Part of a small language model's weights: 379M tokens.
Each number is 500 + 25 x the weight over its row's rms, rounded and kept within 0 to 999. Layers, rows and columns count from 0. Numbers have three digits each. The size before them is the row's rms in percent of the matrix's.

# layer 12 MLP down (transposed), 1024x256, rms 0.236, rows 919-973, columns 128-255
098:519498448511536457445486454473509471525479510493470523508494467527496494491533466484476493484496531496461480463515509538490506502504451492526498482480530503495506437519508503536429509483506493494505493503489484530470457486535528498505469567524521504481479488438480489563487525551450465506502441501490491517484496482491482531509471495499527490455472469510489500466485511472519523463528
099:483488479489528500517535502540483505522498493485513519527528530488511488504493486493475426486548490511484469520465493504475492462490534550513523501526507513514496503559547474464506523543505494523506474485513522547532486511462488490527485522499490487502485555478520501511514464481515496507517481475470492469493463581487482481486539463466457481498487534481497529446522516498489511516520
100:503514491465497500497477471480508485475531534503505534471498512514539506495462496477509509533479468499476477459544594488486538530543498487491481533470508505508550533484545547520497511525532470527504495529489507495510453499540528517481490530455517511468466517495490543498512499485507496529494473554483449466508473482497527475496495491515539483516505472523470503491461548491482497531527
109:491471492535501514501525450433473549500500487488490453487492489480486507443490481512533538504494493529496476538474464489489511483471505505508513537521507504534505492483517488494510531517496523466512455525485476514460516501482510477496469463502530505418523474536503494512496529492495519498524487482526476490489536483562481507472529486542515529483458483457504485499495516502445464523490
101:560565542478518474482529558507519487528514492519494551486503501537476513512486485491469483507444500535478484484504488530525507509493550493504505503497520477499520510477479486528498469502487538513480442490462460539534487538542495503550529498461503476504516538466471497506523502527467473485508531504577499496495433434536521489507488517488504494444508513448465509517509490490498546480524
095:490551480509535514517489481466505487522528455508481496514488478532548444507482510511511538508476532515480468475524518495494501528483527512462489534500466502505482502521538440497467520476507446513455479477549487496474535527468488522531516488520492519510503511512531475463464527487500499506453468470487510513480520488526473531517510479534482508529507462487503484492548468482512500502501
100:557471563519493538475516495509516532462482513513523501528539508479494477511543478508511538467500488498484477509502521477489481528506496514485524543507520516510525496508459528481506514508477512498524448511466499479478509519476520498554514481514526512537501480515494462522497487536503496554499484500457513486506495504516463516479514455530504537525539446467504523540515493524502546452486
106:452491485499474506494492478504508490469483438485482485536483502518471446538489524479490479514490511497495538488434468464512508462539482461532495511501510516492485453485505469525494495460466519494511466530516476492510459503476551478493498488519516527512492514539499421503520552522470463526521513514475538520479521503507469516522531487486501508463465499471440517539491518532494466469482
100:506488473497516488525482534502546540517500518502531462469496505455494468512536523506523499497485539513507511520525507486477482505522492469469511534531507452535473469488478501548525517511476484502543487479514498459456477474512479479516530481497524482508533502481479493511457499503520509505497501527491492481478497491501524529516490507495417520508481471474500507530534513531550426502518
102:499519484491484482445463517494555499517515522499522506480521505479450528490506522556495567479485522495519508487490482496524489523487507472494490544521490469472530507495497498496526457492521491533490488505507505486519484565519446541492489484525502523508499521482476433560515490521517484534510506503475442467527549522484474533509529464518476521488548534489555506520507493511484454482482
103:490521493505460496564473488482525510478512468516471498505500481530502508507497532453500522497497500480531466517485490521536508460475471518544544524505503518503482544491493490516518468463499503525434486452470485466459483485494534512540504483515513507531467507542500510500471512523515505537449509521523495508535520532506495471491472494498496540478485485440514482508495529522476534532506
098:528489461458550522501504518495492513525510507499500505510505500498481541491524494496491493490431537522486496462464506467504532486504544469517537483532496453528502500503503459527470481525519486474480471497506506495473530538529529481569534509496540520502471485514471473489494460495503486490510540465501484479532467475513478473499517474495502514510496514467492505471477483504516484521441
097:478498533472472543497526543529507507506483494503549522524458500503506484502487480527478543524477513538469512476511527541487524552482488488523514493477512497491499497491467424506474501502507488497533512469516461515505550527506506533488511488515529505484480486442526552498544487524448492461484482473443503508482524530491504498546546490484531510521481512530496516499527552501484516495493
094:467510471515496511505517522462489485529471479499500460489523480523531521517477526495482501475494447523489493485525554488483518524471494531486487522539478471499473527542501510505548468500530514520477514489509492459482498502511502488461479509497513506484488608463501523502503567510491510517501525513533504496501485551517509527509453465523524513492492507484533489512478508509488505533525
102:522514531520475521467485512494492468470508485479495519483506510493466503518521501486518506493481567499501494493525443512526500483531488528536476452488480452525508537471502466483554492502495493488429537504521476491502502491518490534483507523526503456526505497501514510459490544466523480572508460515508468544512506509485477552510533464574500480521540525522495476486483565451534518496515
094:533452485491478541518487536473548503511507522516496513511474472494447539528526519488512482523519463521472528476509540501481542530488525457531488450535507473494537498491475490509512526501500506506525470511487513512516503448498546489493496547481494524509508510500519516505484505477499486507505572484503502498477529488512487493499471515476500472479497504482496463512519497493511476503526
098:468531468493515502455549477516471498532519521476527513461526534437470492495457480511531503478527507490525463476495498506457530523552498507552531504577489488466498495509504510520499513522502475486488492479501509494467541476455528487492510526457455479548519519502490480557523470544471516494472482514478505479512498520527509512501479489494543478511527502464488505489511490511520558508449
102:535530474491494476462485487519481538490515503510474495454510478463486490491476487460454484422543531514551491491545529503509453480462512504508511512547467504466467507540510501456498484511491502508501513482538477516496498542469504456535505529523491481494500491506500515501486517464504492520514486453467473469456507509486488507502506504484519472501472501495517533495515471464495488484467
100:492535480468504507510512477486479506512477491502490524505490491471505536489522536538505509489457546474465524476514534509551513485517490440473500523475489497491473479504494515498493509506502505513500516494531504446504514527533468485503500482493485489506491510520437471545489496501519464552509496494516459508511511474531479449485528557476541483492457543504524549517514541511513483507483
100:477494501516509484485491535467517526516509504486508485506511495495497461516460514481526494509501498522469512494523496534482460447509467510542518501511476489517462473468489491506522513505484484497485492502519512452528573505477487478524484456497471478479490527502475485511481502517454506497477508476504536479519497477535475520469473484496538477526474455467486495542539500507505541536444
108:516526532526499514473496461507499512570518494527493511537470487503524493504541503510536478492465551510552492469500519548492494494503521482529489507480494539506514549513471505519551497471480463527516466470539497487521466501503502470499505517450540532482454497512562538496452462523526573484485501508524520506487513529503473503527503490470461471473496489541473474481463520518522464499472
106:519493489461529513497504519542510477452491568473471484491478491487496503501501511488550553519513505461530525504486503490513504521494505507473464507482487520454490555501538487507503515452495521510521517511507501532495519539496553512505511488502500479503496548497486499485488497512468474422559492477508474501492496481484555441510514485469475461518517464543511507493518486499487500483506
096:500478507474522505494503516510543474476495501507517470507493550472522502480462466536522515504500500491487479493458467484476507456511521476494482492540484584467472415528496489536526470494479501494465532437478503494522537479469526523505517464513487517469456537513498540484494530443470498512495521499471503515513496511506528499487455538496484491508530483465510507462494506498520458482496
102:496522497484551517473440492466508466514515516508481576494491516491487491512500556503539452519506544532485502504497520499503529521466551465500529464527517516491508473505493465523477495502467551527531509532551480477490500501506499475520504548509474498521547480486542475539455488466517520508511489465531482488490505459470506497479495514497500550445464475512475463487487506486503493502462
105:481515468510494454519510533494485537486502492448521466487515518454510527477511441493518546490471552508519516520487505512503522495494496540500498476521471504534473489499482465496502495465492503447548515492491522486520463543459468537531506524500535471504515464530493498499509490484496535471502451535491466504479496485498474492528516482469475510467514531484497557532509526482500492479447
100:517505503517458537509485510505503506519503544506461512487512569514487521503507546499510530482465512445483503506475499526474511535500491473541524508524494479517523490514539497453547550486539465537546500540507478460473514488547508483508499507491532479462489510500492540477487531489503484490481562532485569498524508536517472525490503512519466489519510490494485476524506494504500495476526
105:508489475524493477422553517515520561514503493448541509536508485499524499477511490520496502494491514518489523492493540496500534505514492538505531494509501510517466479517526513521455488508515462525480492492540506523487492462545464532497492506525527468520492496486463519486465500485505526488515482497525472491540509550505517518499529492490538552488535493508455465472522516531516488495497
097:517499499521501497485486494518477519490471485563493516444493506478505520485497480536519478522504515527482475527493502482460499525482512486483552480478503468514491517486465514496498514499533503531521410499506478493472553522518482471487484468525501454482506513480516452524510474491474514515467510483465528487467525510512530499487474477549492526500473509499470522463479498476460480468510
101:495485495498509509472430504483512509516466483522524529546503522509441528466531503504491562484505500509502546533499511520517470475481472490499504511523508497450497481533468500475493521524501519455504487489534508534480503513536490513487531508512526509489457451474511549543490516456487508494501484503551475478516496479479454467508464494594504535462496490487515484508480531491472512534503
093:518462481488497552519457511526490539563517518508537480487504517520515530531471493523546511524502544463487529533526579480481538499487482483492468486522490495487462468548556498457512512559505486512487505524493515523475521485478476505474493523433515495521486495449459469516504531485499486506484513492514455475536504479484519485489492512511529504487478526496490455532496487514498549439441
094:451534525548484503534478457479542468516521478527461454510558488512489503515522465492487464490517503462467504510468535473450483496505501460514462555476513471536531535479500493484506540515473487489498493447470518507490543501513467510479494508492542505501472543544479495505475530471477499527481454514504505556453445503531529507476520463489471498496480517505532504479524491513514530522523
102:526505489544449479512526491476503493507497496534522495523499488511464516509501550486512477456475446541518496486504517508505530501503533595483491476493505481451475501517470542466550494509515508486478524533497510465485519522483519501523509524493464541530486500439449498514488468502520466505499503473483518493460467551527488499487511503483453462500492500533555524450489485505495508469525
096:494484507493520477515474499488476495520492478519567455493480474491517538511524497473486459516491489492536471521459511522478479525483484544519496535500510508508480514527497465475527477504533479507487480491533488533503477523522489524488503529475492486475483498547517499502506480537493512493496496510483530457488471481483510533507557520465466513523474487498498464509487536490478499503464
110:527515498506478527446503474497513489457473546472459508505500534488519501481511515473494463493547497466472475473512533471513495464480501554472487490502523493473509481529467470494520487510467493496459519498530461520496519529496468536483514479510538526504462468465507536472499499476567520526474492495520529508480480500503513546490510485507527495514531466505498528478491519509538480545536
097:526492571508513504533442522502482450458462482492519483516461544489478462482508495491452468478521528539489463516496506543510462480470462503528517482494525465548492509507461522506493551514480430497495497475484490494495536479489503510540521458477486511473530492520498483502482496489555502537500503509473532508486533487494513470465520491492482506481515503496456495503512505449490497504533
097:520498504481530506485504473501552494501489518520520474518467475536520482535542495472521544459481510504489477449503520463466499473521470554507511503469519517507448483524509485512519472475530507552478518504516478495490505528477499513500484498507494520504497525468463498513492517504499503548537511529503492489494502496484502521475544482462509567501454508487481517521482497484448468519471
092:514483468509544470533471477505466483474534507495502528490480461523488531435526466479504512486498477513499511503491501501499563525489482522488498466548552491550493522478517520455490506491484491539495488455477546550499501458496525478473481477499515522507474501486498478528520470502456477512506496509493513555522518519514475532516508468515514470467527512504480477471507555487497476488474
091:502470491497505537488508497477526544520543449509544474503519489459481515453504468504492479477474531492496531464513455495528487539465485488448529514494513480494494499538538466468522526478494494421540515475500495490517538513533458493495494524501524530502519510509487495523552519503552464501490511464488547462498534436495466499456480515438490514521467533489495519476500519465525484499507
097:509504523523520533546505476475461525566505483518515458494523547453531465502441515471536504507480509495492522466505493525527498520488502558496494495511494486541478490526532536515532505525493474496490513494525502532520506477505436527514498513506435502503493447452510522512495498493496548494511501477564504496536502466553515488515452478543463508501500461535518505529509480477506509508465
096:442491472507500428499484480496483549483511503517504472492499467502497485457493506508503518532482495473500460541514478480516506442483473524525506459464506476485492499510462491478471509472485484534497477539494471529496531509475496523421479478499504516481489478498495515491547524522470453485560501524547500473514511497492466506489512467465530523532509526539481518482536525514511521534521
098:526523485561534469499485457529533411451538519552482505516524515514506507482480502494481516521549508526523492502497463514508538508510538517511495526498495530531489512504515498488488460518488490532516498504538533514509553447438518480516503509489500449499490472494453524509566476571486505520502524531517482492481499482509514506478496494507536501508465455508516490479479541505497489481550
092:509486477502460501463516532498500499435474493510479487519529572519543528535516572489528463476470488460502497544493504510488528510514526479496487533518522497482501458485532499521499501503475502469501477462496528481519530494447551520459488457542499488535503510526492494538479496481476508459450518502534504500504474471479462519535510503446470522533536477501493499505481506502511523504479
097:517474466472451501492496500510495461557520485565511495534478542511505532510470527495438494515462475479507559489496515471467453469512510534507502528519459543529532481529476495512520527543503490477530522445486518495516469534493511471528486503495497519493500486494516532471481500497522500490508473465474460510493509503440535506500511491470500505446520494495470527500522494481496530485498
096:523522494518482488543474517542481498440516510486481482483514532484496509504530515490542484502497534466510502489499560472486445464504558486548487507472500494525488447543493508507523438510502492470519492505477501479536496487486489486477487543488486520546513519489521492475539459465456478487522541530494464508536509493500487503546512544490484515466471492525479529521510513492520515518485
097:527490457479509523468493499446477495486505480490534520500521515459514515486463457493572535505505531488524544515474508441494520547477502461512515457518521497478496503528486506511526499510505482547517512500526525547468457541492463508499462524500524486468443529502477478464520509473522521536427491493494508485474506528486491485479523474460532488483510477498536508492482433498509521538525
101:503458514462519518483481491562489543477501504501500465499511474519497514532507510448439538499523482472488475465516504479516471505473504468515508463515509494506506487526459485470479499526526545488490470523512461494555514485512502484504492487473473514504478490477504488495530487582478513518480519436495476474512477515549503551477473469461454492505470467541501506498510496460502471479534
097:495497488538505512492498463468526530532467458510510457418491472519490464483513510505498500492495495524453465505485478539541527488526503491472514505474514483482496511512499516517502479501482532483553507482498508528546470532506504502485475515475483483532476485494511486537498455492515535484533480505472519495508503527508476500495490511517519477522471491502464478503510500499492550545523
110:514482489496520445487500497555495492478510483552508484526471505514502465516506507511508541518533476497491524494518419479494535451491462528475549492450497525500524480502509524508485517498479524477475490475501482529510534561500472539464495508463507466462445477484543515507495497502513531537502539503506473504492542505516479489476511501519472485495474539490468496539489503470521510476511
097:482526470514480542529513546540507535555495507533504507500486528500537541511551537507496506499545551468533488503474480526528493524469519509462520516478518557495531566492499557426493495506462528470490480533508474499447540502523528499503461522483504446495507518465471485479523478482507537502482493485490443514519492526523479547500488455487493484506523499466530516471512493497502492445515
099:498504534478462520523469497450507532490513525487498540476459493532513490547488541513556484517501507536504484494518536469526480531490512502538476473485480495472482490521473517513457506529483501490528549515506504462501510537488475523484506491471509513493504496523494523501572419478486539505508520527539490503495487490542518508514523496505516518464529491497523511481509461471475503510489
104:505539458478499502487513497520484500558521498533488510525517470544463505470456519524517472473498449502494491521501500503514517508457528521484457453510552491483525490504484473476519529520458470538474537527506524487511513498493483482493511477449488472503503499503499483516455560455535489479553491478493495486511508461534494453483528473513515492538535544472495525493490485502518495488489
106:462496546505521512526485507465481466504538497500502517488460525508469510495520463501494502502499529552526510470497507521497499453547468546496459493553488516497516471526489496523496486501501503483479490499517474545511504548458542451513529477466473480481529467485515502547531469490472539505507500519518515472514515536508480478508485485540510507509504518486432530510486524512478507508496
096:449452519474520498510470528512507495489523473482477483529528528515544501484541516477486492527475493521495498513505520517503493444460497476466505531467474520505523540494537539474503460531422536467469525551498485518532506499494505479472520527515445493508517536512497443500472555564508478485530492485456504479467503545525530493460463510501477507476532497487502500501469512506492487492552
091:497505472492512502524503505551506522486504513477463483472549479534523452466561484530459481501494473491471564535505515485490510493479475488491507523490516471513528446502523505521477502488518518523530516506500449496487462490516517505522524503510512522498521528524490470502526489526522538448536485490472531537469461585464455464474512511485437476516514500460474483459479511529454504530535
104:530493510497462498468539511489499483481480426491461518501496461504502514537526507494498489476527490498511490521523461507500439501511549533551523465506484504501512472541500495491516513522499521470510524522505493526495537486588533453528513482513495494509505509468513506508521472508519484504490498536503460472471479537543476485465508511560486473523460491501505533489485467498525463461502
# layer 12 MLP up, 1024x256, rms 0.234, rows 920-973, columns 128-255
101:500529476486505500475540509498510490528449502460514485502486500453456498493466513499494525502457532486520478526557531538525511501517487515516541490508517558478495489471488484474490542496539534496475501526489463578490486481478506516516486485521484501501500522524519513489493523474479500515454543518475521474472502495502471490588477514525510468512547506514492533475478479469500501497529
101:518532488479505516473510493476474512490513511475555491488545472468510493552502494519540517478502460485505503477488475501499508518525475516510504559490512507503506500477493512474496541471500501505475518468505516458471542475484507524531463547512508451493502491533506477486535518519498499492456549527500513530506509489536500470490487509496484499498558511500468508479533499488563494542490
107:543490524499513534491488467456489523463479463472472487521504478513505491502472485523497483422484534476510507526447480524514511494466495453476483524489464494519552531501509493521489517479487521484555522521484482518471507537497490510533501465487507485489539504481500471456512525524460491477496478461499517486486507524522475531492478456502503533491510503542459498478474495519460511542507
087:484490513494499479464478462483497543489502550497509516536498498502520514462525470521480486509501511496465492469476510541492508499508505508496481506493472481501535500483484494515452508515479465530455482508508474491517492483466544483496479553529508509458531472446528495482504498498472544488548507490513476494489527427551493566504441497506516486463495467522529505522504499479511496496498
087:508523496535496531501502507497488504503514503464521502485484500461525501443516475456494540531505510478521530464474479517537450502518487496485509497487503555521507491498504464481494539490507528530494462473516503539469514538503447499506483510457466494514510515468518475502462517506497491508544524487519489518508551490531486508491518474474509481538521493495496517485561454502521517475495
096:509479497507509476475494532528486511487497488516469535473497479526493525468526495460489462505503486463506523509495468535493472484446490528498467495467537475437478464480476443480512497501494467477481499520506507509482476494513534482450519507525490527533531507502528513519506516522502516522435500517479490517509503467488488512477542525490482540512467478546493534500502474498507546523474
114:547503490518519469544533532515522490473508539498465491496500498491520501491484496540517513541462549481477466500502539530502512482510493468464536519495541536517514531465523510513511523535516500487513497457508456531514490438478461505501473518463468485527535512498488509489500538481428509501480474495503501530491544514501479493503520540510520524489550499502497527511497466510536526489510
102:546561536478502500487517499477473510514492476524505516465479530519518469526490512497514533532503448487488466505504525496450526505460549494520466481518491515462479518494519497484504440437475520501465491497507504530490509494490504474513492459480563515494500470526525524480555486488517546510531506482488526530470540493512438502504547456528468504512489501515461486485497537494537512482483
098:459440539538511464477561541495507507533474511514489510525530463504449522524498503484514563484491456504492460498486495565516519519501535466531527483507540515481525523493472479500508515485525475504503463495463506506480524495467508513491490473498511517470523457456514479491481476535505531522524504521512513502497528457486433536471506497514464509500497547530498483521482474486536528449549
102:502490500460515545480506486504522489524511475507475473427490495460504455481494505498484500558531502524482460487483476482515490483520505486487523499483499517511435512480486485501509546529496483500549493473498567467492507521537449533493504540500516481530503469514503523520482543524498553540531508491498499516478510483502487494522505536483461493507449507505512502511479486455539488506479
098:488509550524509511450519521514460519486524481552493496519493511517514510515510503469501472469516548464473496517519488458483518482502516499467515544519518506471520463496483492527513489506501477473522485494536527517491468517542547493482526448529487506507567477501477493511489544489501482495513486481508439501457501462487518488521519505505478575477485485555486480517472510504504484496512
103:479490517512505518498523481495440511488503471494484519448468465525509522486506504439493478540503504497541476511519458462474510512451501521453501473509527508472534492533509542513483505464490498545475523538488515514537467472527495528480485540493500503555528525514494482494519526503507486526499486506508526502507477479517470512467499523488452546513533481452498453541451497557524507498494
089:495512514478469533531461437503447475528473471486498499497517512510517455486515492481502479476513505487527493540502496513469524458546511492541463508452528487481474483505545486515481522567491504514518485495492462477527508487497525450489497515543488497536501473512510500487508490529509471543525480506548480482474481499504447501501464532495474551487446516533488505482455483515516527549507
105:511511510456527497550455457533532564478493523501488502531524473521500490512484508455519502516496475510529481484480543527474506503540519497505496524513511485490540538505479514511497504502547474553494485495516478549483514459494465486492486490503514471492496476448471466503482498507464463501545492495443519512500518472480509456495502523478479481512494468519566552499479518513492487472476
091:436480488500507516496505517499502487464503518483476549551526502478532498499546490464518524492512554510515526544518488490477521482519529515474495543510489525502491539496468467525514462506459509513475530496483485489442504528525475513504484499493506478512528567498554505481480523516491514503522472444508478541444499506522490483495558509526533476514489529504474526485477515501493515477522
094:519509494503509503490491495522453540508471560491471461507497470517524463532516480489473449484502474513482495487464499532502509457511503483504544470507477515535494495510451534538549498472490478505518484469513490531493459526511522527476476497483476508458526530485488535493493532455479463491481515488500512528468512517549489477486482489500521506506534502572457539468506482498499503518475
104:541510528503541478480473479499531473468502498538496512554514482474575474481483521507478525463453502486467467552530513526450496500557487500526487475530490465488523508485494504516515493494505489495504472481505503510518496516510486530486512499507511489508516456503514466515529455482455503493486479449493511483447451485518454498517524527516472462453503501508514491481513458457507514534490
107:518473493541467526543470497499492513520480456490521510539520537471509526426496516502528506507491490507532501447490522471505522493540505487518506522486508488474513521438472478482455496475508512492513487474505491484467519530437538515510497474511501474509505476511476498473508453517501519511470526505490468473526485495490475480504498506517498544554511507502501484460519522525461547442489
103:544503518517485471512555526476493538504444555499495511524488476515499513492526518521491517477443491481501497476476523459534503490545546529539492451504517511472493529447475478515534494483478522492485528478553481487459502487480469483494445520480497515514477535506520535488499487518525543494466497510497497511501507508505501484497504528483459470518474477516505525491481465493499460494529
102:497524501504494532505476511511491516473530455452483507499475495490470467456511515487522498548515488521489522515514457528496521502463510490476523501517525481505479474524510513514468500485508499535472512534482447541526510488455479480486499474494489490501476466475532467501507509465498538504473469475486486500493475521533531475478514484474480525528516475500515499450512499483496511485499
110:467511503507481476500513515526458509528554505490539465515464522524508465477489450491472480495488516494512485478547468514468499552524529508511486474502524514522492469492548510502501565513484489499487541525477514511503459496484516491478504497479505495508503478490432516483469529511515515497497517501509521519511529533514523535489512467450542524530486529482493493506513500506486486517497
098:523503487523527489469483531465467504524505521512454567525526506534511498502516520507480496497465458486517496562508440503513490511487525496549459525496528536506448500497500504504533518517456497483445455484508504503495503486514489517481499539522480486498500489509521474470510503520467495503493444469488500499535528511511466542506518472466524524501530502501498499541512491475494520534498
108:487531524547537502461531501525511542534538491498540513499501486495482487563498474480491508503494530530490497530505527532531451489507490494490497484464496468469500526518452546508511492469520532497487506481518484526485513528489505459483542514503480492515537538532514512502530512510467514522507488493497533479531527483489503502505488536474451472538469494506505528510468490529473557522460
099:501526500518539499508460513532483507503490533461512458514479516545524484488480496512488492519519499532543515504492536499478468522532510512479515460473522495469492490496503521469519545490499508514486509469495480541477530466479462541514515492507507473497538518457514527537496511489481537429506502488517523475466525464456477519495468488483505483494497499500511531528455527531460519504475
095:533494518486485489520522526472512491484507471537537518492493490526499514521488508464521498492480519479459495510512513524497453458476510526496565500504484488541471495484527526477489534555507484451465499501485476454486503508511552483514518494499495465474515460491461508521489501487490479478514507507506527502443474488496479490513496522485504533505499490482513544521494515505464513531463
102:536538478559484470523501505480530468484507537475501487486457522464514518475499514478509486527522480482504497481538536507495538484476474451510503556471497524502513503511505494510486494529502539508515469483553505493558474469443523484522499539476471479488531477499495491477472457503538477517521518489522480471525523470496487485513538499482507502522507502505484482546437533518468519513467
100:536494513465507504503517537509490511486495448497485524508547487520507471512499495427490486504525481506506523488538476516518494486530442512499446513495485494490536466523522510466484481505476514486492503535507508506506470506475472462519533515514513519455522471470503505527509469497505542469453474496519476511491517518507540532512538453525498521500544504519492500483525546476482544488493
100:523554518517514447511466480502519514502509457485489502507481464506484534479523546475467539482514531452519495503475496526493464483531472516499493492499551483496520505443484537481524477503458488519477476495522507525498479471503470522505550486485518451527497527485512534526502473498496483508497481516480498490447535496537473529492522476490502498518483490499482522460506502506461521475524
101:474522464493504491497535526510469481514486459490477520551531546504490517511495571492499548436512498531470486494493496485498489518501474538500516505498529490515516511539441485525510522462495500516521514494509510504502534501488511505515512519503486523485528484487476504477498537480492464508460493481497513490491512459490526507491505521561496521482504524501470463496512534486541473524518
102:531481515518488506497477503500471506486499461556493467541519485553505453472532558513541481511521506518482508482528492489504504488522463475509455487531495446503487517459496442524526484501482496484518493515470519530504509470471509486469486479503456514454505531461490505483515480514467446546460543459532482489510471529507533474494510513492507497469530499490504497447468530493520556466503
108:495461516480485461493501518521491521474464530417522492491502502541486518495502496452492505517541492499518458493517522495491488539446465462491479537492477537510547496480566495517448511485508467510490441511483501513468521472521487516476505529516505492510514545541484519494511488492465538475551526488493460466536520494475469509484551545511543475493477473553502489529494451524513523530521
096:531550479485502486483497500484461554540508455496475506498492487495505499488503482488558510490559499509538481509517500509526484475511484488541484528481490512453497498486514445482527528512506520491514478525512488512491504474547501503495483522477477499511488500503515480523465481525492536511493524471473567481528489452500514505501500485533507530444491479530514470560509498488479473496487
095:471518469465525472508519521472514525485531499486495515480506530468481489547483463450510498474524513535492497507475528508523485527471484493535523572487537485501498528485492510456528524505543485507474456495538495562516484487534491503483480513463514524507529534509540453486500506525482505517502542483532536517488474484488506509537481488499529486510505481516538485509462557505467533495481
095:481490446497531499462489481499551476492523515508484496514521499494472490506498478498522537512487483528473501536534510493445515501531506470524503496480461474515459476504507505469516509508499536483475544574529522528507458494523515485488537521482494507476485490524518507503523543475496500463519501428509540511504499496500519491464497496502492498503544503512498481510476483507537520514493
096:514428516519541484524529512480513510505498525504490494491493497498509464456538476479491469482501472471488503494576446517512506506498525498502499539541486478551551468492471528527522526487514526529515505465499519520491508475480490493500518504538486488483482504464477484500489513534492516508518453521521498506495532474502511485482528490457475535481482550531514507496502485510535523493494
092:513533489483473534546494491501492478507486545431471513520509509482545471477477470469537509524496500487486487522488490486492512503491505478481487555487501481476479526497546522495477495484488491496514538484509482499505475499500464481465491509516448526547508514508490489514525504532514505493517486478505528508499543513490546542538478534472498518530505513503469522480516505467469510500471
089:471492474528525514524538522472512544506530510495478494544492498511534490498470490489557555467458439486509455464518458505457478470500515504506449505515478476530505446492518519532483510519551539539488508519495473492483499517481524479499500502518468484483516536474541495537480488521521514494489467492514456513568506527502497472489502482529492502479483462526458502508509507513486514508527
098:446459528456529465497483483497528517503490483500510511517497494545511499496476516496535457474450537501454443532515486491490523496484477506514515522478475511472480525526504545467498527457518505464476474535462471496481504465458548499482517497534490530475500505498478521467480525510479502517502525463476524508465505477469521542543492502486524544465487500511491503481506477492461528489517
100:467485484494515518469512555502497498482498501503543504533464514529501503527496464497542491480519483530541491496483540515521517487509469517468500507522490503468496480500496517505495476485468471538503507445495452492509475532494477542510485451529541461466565536535517534516441523530538516558495504512524528502462481474499523467504483535503469504452482507508487499539482536519463515495486
095:507497474512506519490548511558486525511450500480484539495472462489457489536491484501512491472482526525481518524523498516468507496542467456508494436478474495500426481488504487502474528497501423502542522506477469523517449471541528524496491457502495526505493502511489486515485484494522508452485448498517491483511518476503490505505458521502506457505511489484553467537452524499508539509514
091:506510533467504490552509493498491508539495525496532443525533449501521480508496452470488468514526484516483466500542517466491543490491488496491539525514483502515486514523545497521520473468505489537523486503506525515509514518509474474462543514485523528483510498483527454525486488509489493498510490525469498538482501506510504514542505470510485482505479494489490499518516483549453526512516
096:458485475503481479477508492536530513495516515473535493493517518532509475501479513448477500436498497491526473486483523516490500466513509491485504445508532547482524463516522494505532478492490498519502476472492515484464508496481477517515508544536509457489483448508496531491470499490505483499525524505502492524537500449499461514480494516521507499508537493525486521504523515517496511492470
101:538474486526510501453547506466529499502502495465493520501532514454476492466499510560477498529503501537510465515495453501542508520500496476529491481518497513539516502520479478448470556481506504486523455501487509524486482442528477514499498501484507486536480500512499502509508490525520535538492481490515497442522503492506512456499494509492559537464502501528482488502475480490502490481506
096:484531529499509506535521519499545469466517478463509512438514497534512514495509485474528486537473492490519473488510505521463479454534492472524526486546544479544487519474469544472495467510471495525509494469526501488500481479524469482485514507479528481496462497474512489530541455534486467514527468491509499486538476512528503493467487480513473516473478489462563473501463468454459532524498
096:506521467519452539482531532524483478541499479484530466508485537488520486546501515540518504500487513510504522489485449510528518501502550552497513494527546512510512484531512526484494529494494497491478495521469472508498515508525493496486500515503511500505500506478516462496474456509533494497524519460517524534512515449515488480518459523494481495527501492500511473490487496495581528525526
101:505525514492491482521522488485504456493489523517517509517522485520499512518547504481482486432448480473519465510444560461494531525546500499482454500496504498511492547479415526478462510493505469520515477511504485477537508488509464474512506456526480508525493454491517492486501453513538433483542514500494510539480515495527465506506467486478500503524551489480530470491483523507506502521521
097:507516504497528461480518476530493484504506458494495507513488553434480495448550527468465529495521483481541515510485515449507499488533494529470504506508465520432578468496471526530492524508480501492518522503495493533546504489491474511470488519445529547537513484468510488532498514511448478459521458500489482489510515518502524495558478516520464474494521485505473462490520493513479455499525
094:471503499487509466534521545513482416455505502504506515468520476465454489483505510504474517508466479506475490541476491514493513492455505523532473521470526560495504524488522509462473506504497514508505483530540504478489518487525518496476481540523501502501508508496556496494498491509476514524523495488513514479550475540479486516501472523511469531487480523502475517533456507531544529509545
098:490529501480521532517534483486507530490451475494556476490483521524462490506540486505527506506522491459488511496465516504483524496504456479513515520482563456513500480499519470491511485495487488537466502491524460440561469467504516493435508502489508490496553523499536476471482495493512463537496542515488484518499431502499519487480443567525488488534493515494532503537501540523515493501500
106:508496515492464493531518480448459502479489494523534517512477485504470506477498543507537489508511515475508576456494487507504492476513495492506551473479470468488504472475520475535511500484533560480512488487489525521520513499487428516504497465473531492572493520500494521549504481501514510471469443487481494475544469512525518482526515482492506476519489511473489490521454487517499479459451
110:470496504492506542469519512469506489504510518506493533512530493488476501535484543472532494489490479555495531490516515491540556517506498464510469519493522498516520503502483490500519509471511447472484532541548489519537496487506492528520458513561494490500461471468527513508471518516483522512467493478490504539504464480475473469527478492498503492471519506515490442480519515499490491493453
093:506468455475502507455476448499492494505485517489430518501482512493521516525505496455572491523521479536531519484495531475484534457499529500520539512471465445478515512481481529526482523497503500528526501521523516490549498499474454490509517483528487517534507511463537484496508500526466517536512514460453515517475474489520478492492483513416482491468446485528506494505511478524489505562518
093:472528500490537476518511521509518516463520499533477509491543494484467523561443512524476533530518472498542466485514548512487477497534485505513498476504493541486486536487465448499529461490508523468528537463529477500490507477527486518493420509524469518483503510464484478495491494503481522453493491492517490508507515437512531516481513515486526527469466511520496517542500469489509507455521
108:480487543490529474516467513500522482505483540491462498520504547504511475509474483514510514498511508577526501486534493487518516527470490477501515539476481466516510522494490502521484517475446495510533547480492552517529457524512519462492500522514527537508489521479506448472490472481479541479512516503481485507496510506478479473570477471486481500475525474510488501548547532543502542517472